{
  "hidden_size": 64,
  "num_key_value_heads": 2,
  "norm": "rmsnorm",
  "norm_place": "pre",
  "norm_eps": 1e-06,
  "extras": ["local attention windows", "gated attention", "value embeddings", "hashed n-gram embeddings", "LayerScale", "capped logits"],
  "init_std_up": 0.0721,
  "init_std_down": 0.0,
  "batch_tokens": [8192, 16384, 24576],
  "max_seq_len": 256
}
Each number is 500 + 40 x the weight over its row's rms, rounded and kept within 0 to 999. Layers, rows and columns count from 0. Numbers have three digits each. The size before them is the row's rms in percent of the matrix's.

# layer 3 attention output (transposed), 64x64, rms 0.204, rows 60-63, columns 0-63
093:544492484489499486462469462527580497515489527492530471491567439544429525455545498519474408487542561594560504459529486465448431457479481507460477554467499477444496527488525435463437446520509492
120:588543487568517469565460522442542538517521486474499446537534468504527534468487509520528446521482474592457487484495524518535498551443446515503514464547568526486551605526548456498469450480452461
112:462488447446515488415484486550469463475503540583528496520580527510438520566546490463482522458500559483520511508538438575528511431541528420476470511439501510474488504448459449497474501454544546
103:478500507472498494496529483563424408477536460491502505446435533514480473497563473474474573502487496421496486531455510542480556499564496493495563519467501479521408431536463517573511555451482566
# layer 3 attention value, 64x64, rms 0.204, rows 61-63, columns 0-63
113:620471472510587455464447496487479525503480539472480493489530420519481473461480463477518476503523531601507414528447470463486587494437485518486544489517520503470505534485534455516451452468455523
110:422445461507426490479453484520474431445504508527507437528433541447507570451490535537486539524537439406532470475521479527487451488577534483502486514520490470439443471544498487473547462557513501
105:469541484492435531514539504551510518440460481443546527471435594549513527523555462503475523506439467399519464464526477478534387539520484508535464486505486490593515494476518525471530556496495487
# layer 3 MLP up, 256x64, rms 0.227, rows 0-46, columns 0-63
093:475573557521487515433395513442568526472487517547493512458486555554475470460456531494513540545496413521526516461531549497478539489503537533456488466560547514572523492500511486469501415561477481
103:461537484491593509470474563414588523588447523552565433530505502518519520455486524456507503455528467503563475485479446527519481606536549506486476532493516519533481471509548521468514460531487482
090:474551517572485529515459545434444466510528421545446578506485503495486498405522542536503465497549478482539447443477531498464480508450513451433448529560498500498553424511525518547481453496511545
077:562592577499524524524463559458523543495583479473500499554497548540489451487523508563462478499411564449546561482506522551496519427465480502528552470526495489553553468511469539484508544512536502
090:493572559456546543463393538498523468517454534480479477527411537547487440488566522488525508560448548503478501513570477525540520456451519541446499467516515488571522516493474469558543512486559476
089:487441535512475471529428514517459529476524433572489591580502466490509515495525505514495520615505537521507491474552493406453504521477506489460460522548514479574469556484539546523493528527487426
111:530490487563467494522447547466469541507524513553461570572491530470526513421442531506499464454494478448485594554566541493480393501536542488435486488503553544506541499516543491479528540515509452
093:463444520520529583424480515531525438497437522555477563462513490460556500469502578516550493485510443556476455505519507500473514456474520484446540538497488510467536470470510484585460550431591511
103:536531545500439544492478539408452494467486415573581456562504514499563512498446484515493472478451474570469535513523494513470506508557521571487490522482549492524508498505515469480571425530550439
102:468487519551501498513515500463535510490506501475504533578484529509440520492523485527579483476477457547527538479501480457421506599461481461504449471590450480545425490439509476568402558495509485
079:540546481568542475500462554481457476557433500566533555508505500487503501484536457567464491484472530540473541503530517469428403508489404540490482559558450508495469561540571493534492528473522480
124:514444480574452534426496538474541489511541480535501531498435520425469472503480447500546457525516523522529512456465534513432550540504431507507584446506434512465585465543460471560486528495553489
087:478455522491480477468472586543502528516493576527468447593483467429508438448509473526516556510522439513491466562470521457480416529496476486460491521435468525584536457491516477497488501482465581
107:543479559494528535502489536503498493441433468502497411515493565502471439470466484563503515499451484519483527479416485425513495525515483534457486478445487529456485529570575504506407488520568418
114:432560471550519453515442567409433516534528546536465540545526486534566529516561487473534408575491453523521459538520494479501501515476518480471483561516486452506505501519502504459526448500554431
103:510472503488517556526455493471482402590503469581466520472548492499489433465526495527517476470526469485575517495446422451514418551461468516457487554473430485562538464509456540492512482499532471
097:454478470482453512399517541403481519622546506512543495514555487516483500527569508516511488495472475475561482493480424443547493539443501466429520500530543488469535489484490540517441536551477505
103:493576441530455485497475511449472536450516468560512550549510509532477518485449530471538476507485501479515576525499442430526506493417475575535501550465492503487407476592459504547507477529513427
109:499546552518513466585473536520488400544539504513526448514458473472556487503466535533505448563511508444518488463498531470506462499417484522531537494422501461512485404617512524530506477489528500
109:487525541545545489528530496461511497448606471501517477482515500472470514498473469520520537461511553567591579468519488478503463561507523537426461534557534514503535431521451478601482490552473543
092:471540546502506517465457484481515473549419468516508548520468474617537501526512483494495425589500451535538555454494478501515486569492442503410444477532478465486526538440485555526479557472518517
101:461466517551491560525470555491618546476584432531557471484449507536592533448463529483508527483519484507491479554593471443515505499514517496521458512548477504486494456481489503550531426526494506
104:465505512495588492573506536492576506517526545556519464526468451538494470457494465455524547547584512446543556528460510458468503475438475547492468552575462516541502513458486572478485457530567520
112:488465470552508548493561577441497503483475411521496461522522440532497479484552468495497509437562488508535452481522523454437429508529423464506552449478484508446496470526572544539546444470557489
108:474529511555446469505500540437474452498492478491489554478480499438502532482521580486495483530545550463481493515430440505489455565395518532512521535433510482502517440606564497504471451561509482
092:529463563481467569544484558454520500466510533523525464471450572460603530490445497482493502578462504501547544547544465517509482545487462506527537472512605513501488473555495501456534445533571510
119:444476580597509475482458489512535510541566431483508490532510514437486542461535571530509556528471507487524554567525479438509506490456437510505440515537495583502524457525477464530490456432510450
089:502520623528493551532465510414547488573506482464584559483399474505478465485562552520516474513510492459493529500547536479451474530587486484550488491524515469475496453461464508512547479473511485
081:476444539503493575456466503426490577532514477480582559535436510453503525511510479517453565488530536590446554494481505506443531546477434444459506487517530511477515505460518581486486478533488440
099:539504548508444474539469530507531491456526477578546483616467469457471528540539517478515502496530429499492475490566483405482543513516524578505517586521521533516407458518520476483514495560503490
109:433502501523559401510523516436526468542479428480538514528521508521484458477532506487556473444472472480474502575546436382502463514441470504455524550506445520509477536497500524495516530526453424
093:455490566538568525429499546528490467492465501506477575489560460438546441522548462544551507470563461538467447474484504478408498496507494535494554574537504530542502512526487548525487519412534478
091:512474550487492475505475538478481475608449504486477438510532527469463488545482538486607561574453558559492474483454479458504502516465504557517476441581466489504475483527459422501485555515542472
096:474470463455471454450486553496461482518553468465583438503541473515513465526533443528522488500419507468542485507547490419436531492432421473451538468458483531487447447498583510526513547465517513
090:513508537482449456469472518461548510459521461470483474493463459484500486516463492565514496509430509635576518454432493462569539495520554520428479561580499499441459534507492489456535497519518471
091:497574524501427383403430502519498568541522470499464517514546522529553452515493554550525468486531543428520489534550428519437487517522443523508476475527522516469503442476499486504507461500530521
100:552445476500443483465506596428550539519532508452482501490444499533522511490491548530482540559541499464463516474543468451458458511439504529471465593471488469426507568508456541477461542547562503
101:507475531458475523513452599471445471503481519497504470483496466501512498489467548445505414525532464508535453495497507486553466546496501455528525475499542513564553428478602618504471565525456520
097:510514521541424546520451566531472469486560483505456437563513473492532506559526510483479386524489543562510541509492458490455438541477498490472584452507513559539544502459488541557486470532542543
112:486499473511543521463571535501556465450458447504569484580454464439487478463411522533546425494443465537559565488495523508561497486503552532485550539536466510501498491414488475562507513474513500
093:451530542508427513484477529513513527469527574514534461593536496483459466444549536498505456517445472511490570570512520514537589540524456540455440531487490500414548505495483443578522492484513487
100:539484538491499527479455522484441472483460471494455462523473528452547427483452468436502476574510457477519445463581479496501506488513426549519450546495590502524428474469465528493472525523520393
096:505498588518473517489481529490509506471434473512551491556499581523557536560482499483539463499485403496508582445551556527414516545494492491531501555542461560487444501538503464486478437493461451
096:548488522536488509488477549496482516507516528510504545519534540546570488503525624529570527508376494437536483490439511488480404479450490487524482494473450502501544481535476484476465530579460532
089:492522539511499490531502550508491498534467482560463505540543614569527469444461472564416535596539470569477461562440529444493557500446485512474470514478501507527515466508489497519528432529505472
098:435517516506539447524516512540615501470482515488565488521521556517492520445483440475531520479450482495524555533465451456443508512433510458430441551509585517465541457525551483579520523519496510
083:510495604485505476472515520505495516521489528448468440523462489548479470426453516590588496538525554544480427501479508527497503465497467454461488523488534542483532542463415554519493523435582531
# layer 3 MLP down (transposed), 256x64, rms 0.211, rows 0-45, columns 0-63
089:555475439492477555458547428544487498399537507567521520472588500504499473485519529527424431456520447465498494478453500473507524516463579497536459559512445489528503444536478453510462532454494477
104:544540492501549513488472534535514516506517503523476568540491492526450523432542574487473506480469515483500554488490540493457558501525495556455509466423549518417534439512420528460502470635487473
093:459485502523475413438520412502559462460497515501495514505501469522473476510561567479401461418436445493487494501502441484530511418550515474487491495478519459503559538457505448490505481563541553
084:555466484499509440467505539553528419559517482510413475528596574515506517566535465517467497478536580444492510443447540500489524467531498476476519512480451553482543559476494413505481529522493485
096:516437463477461434540520478554476472519507489533518446548558477551553536471448451468412449486490539537490517432506496474544560496551446568518539496520491550459572550476501465534505455561522475
092:515575507502526518499490521538528568522466516475490486457409512413472513526445519529437499487554490549492474418511535563455475532516505488404522551530533424506516508537452454512516525453470568
106:552506438491561579424539542549532522489484548542516519487517504488551477512493516514471540518524480493515478462515569491496476489521515445548489579427521492550530571493435538606517585511494489
088:598456446490526526479442538522492447488474474524386506537459547527500471496464523445418481505445539493484528468443517457478476486456499497431466467501501556466518520497475496450495540525536600
104:514513474450529436529480541526507463624447447483487557480544570517534544502461477519539570459524567433535493526421487498481550550510490518489465498518493501494572487498506459557533468536438492
108:506464502489500499500517462485482425437399480532402527519441586571551458464478514506501474499532440502499502561521505478483511464478580564527473499490524475449565527497465471531439526557492529
085:501463378508597480494447505568473523462484520429498550482532464528504492564489524537431540465489477477494546583500508518411484545552489531542479471508469514517573494505497506511561542510489500
107:581475516569491594490569479477472525539507524448525513525463559498502526516452486544530446467556533492467502429522491542469440506537515430470566419450458496475560500574494511474510505514501546
086:549549397483498472486437488513504508526540472450599522506503513458454465595447493484449486495484499468480512493536364494473488498485475460547543502498516545496442419486491480543509498501523477
110:447510502503572466473444547473481443524536559444463542490493464439522532542630498582502477440502501523519462546495504551423545540502481485500491560517467490522534476485494542503523535469437459
113:445506484523514447519437503519565597501477606538483522481474500500602499553507442412468510507544494460498501428476518518542542526518535501515469456495490456497472469522480454503580498546482543
099:601480445517466472505506479635472525494492440551487540446473535502463445491479553535454511470531459472561520515475493452545472470519507474472505459546519568484523479540472536468468466586502472
091:498527453498528554459468550540530525443453504573483474513508519535533471441449552540460447535502450543505487453464524503481500370526554555485590543521475540469508536453451514517501543527482518
107:550561503498562566446489472532410521449503509479510497519503559442484496502468444531431492489556522520458542469460481534533531462464481544529509433536493516468477473460475555516470462448576403
108:528438490463484501523513499522465551487583485571528554472539482515506481496523434579433413532502465454530496526501471518519435450589528441478533535531511480501494568492564485494506443487527431
103:568447491507519496451541504504509546550519476457488557541504540518484510531473478456533491535457599507429529439508507495490426539557517520472479545489572558472467573448452463562499521518420501
099:520540520452505459506506488575465515540458494501435481397493461535446523533479503545463474510515486550568426560491487513454522506479487448544599561488438549474535457470482499495503433545545506
103:557480528545479542538574553538524482495514501489450530502555530416484533458494499497453554500421499460511487554425461524485523439500539458557451487551484452481545504461495463511552603536473485
104:492459445461547473480534521506529514514532553461532496387505473460509571485456570478476536535457586519505472560443464549519553512504419487516446486474547508529462498503568506528490535555450530
109:590496451499446531515557481523520543485543461466473509443567474497499579489482412497534473490530491523425496523463546538536506503560490529579447536572494543455471520469545542484488441495546465
108:521509541511481531503527423518455483464522528471507513451523450460544426539545453508486459579403461514477526511539537428487582509573544480555542525530516507511509496460544536430567525500513477
092:559478494516559511497472558558521479522550493492443550517590523468486484543524474485451515460435572474550523438498543513441549475536606524493463503536473493493441503472543437525481556533521461
112:487429528520521572511555478471544492519524485496461502510547541454481533490504533588415618476479447507511498508486540489487503423446529477521450526474513511453533441476514503577514474456424481
090:501466450502534547533494537566500559477507505510519433458561517506511525540516516486467458504531563501575502428410486553456500508480512484468457424453460439501601536525495451535443527506547509
088:514517517435516440550530491500486431458459455435471459517509526524460480551544561474499503402463452491522499446524500486466545503470558461460524442556525504445533503522525464447601495562511528
094:547569513432495491565497508528427558412473467509530546535513469440534537563493500475482577477548457469452483433522449523498483466551562479543499530547519500570516482454471448475487494475489546
101:503473443497492508524516528514518440488548479607604491548464446576464498551492483479473484457520513477494556459504574427528484462483503548499540457485431540446509498461523486501426519531486442
100:529503413482546448473422536552531497508517573493443521539497519470524525486459478524483538402390506483477460491480491541418477506528528509487457498562506525460522571462449487468501475474491558
095:430458445444533502498547488529456543463494498493529492414490429524549491466451512468498476512519528525458517487468424524515475479594539506474471516456552472562520504480476549529454490494392428
089:511459430391535530492484484489501526484493491544496571462480519462521527449453540534421484588498442462541433492479492565543508476557543519536561555482539563506526550446485530492524494497467506
097:468451482520524527532469465497458498478490511507459541525463456553440493481441453561495541598544520532433455550461518524493482454526454486539492439446500526542567489425549550500473513555501579
097:449486457499494539562530485469521478433548539527466519415557392494514478477584589467477547532494487510492455420465472498560490514494530494474493475491474552458525498512550525461584483518488519
096:484532545505520493490499460551500387509540508438437494527522516470487417475516506488446443559486493550537501454586509502577548496489502470570534489489491541468488471497533513497538499394493570
103:526511495445529496460429492555538509535509559537484524497528507524454394530526530449503446489456507462467503517600451476511479514556579514500474468506529520446502483459467475509416526582438481
100:526540509516523484519486496521507423553439507465482501464484521468533494492521445488453445471451523501401509447483487515458475521480615444474440507470498572442536530418499435486505579526509494
110:535542500487473528472530537527547478468517465488488534524482510439546550563495524447521477496586489553453472452453437496389519498559608488512559521491556453513469528538479460556534498503506479
095:494451516546499508526553490444445464555504421459515548489525547577531462540499496519462486472529511525406530502505477436446503450548520515477522537567538559469576488520430526467472494543516566
098:507433498467547452505503508595553518545425519531433476419516462556526510523485526452488501546438549594460476477522472524497565535538541555517486523505474483515484498444479467559459478470445508
098:505485516406472491520505453592524519485442431590539550474536499491478498529426546556577514485539470454516491525502496519486565520494458488546497438512480444490503524405522467519534527492480447
102:525535543516474465549542455509418495502581475447517515485577578523475477432480453464497503496593473466487552458426520447590526520539515485486487530488509550538500525526489499484479561559481494
099:513541490474519496468587462460514539537468524519507543452527431453443540485496506500489537502521476540419565508543489588451551523482546520512517485526491435533449512573547482516487502429439578
100:498465482494507499565528493433549485385466571446487448473546460525456426572483556471508507569504534513508485408514518491486463497493538550526467518519485469528493511443474473534586510496459479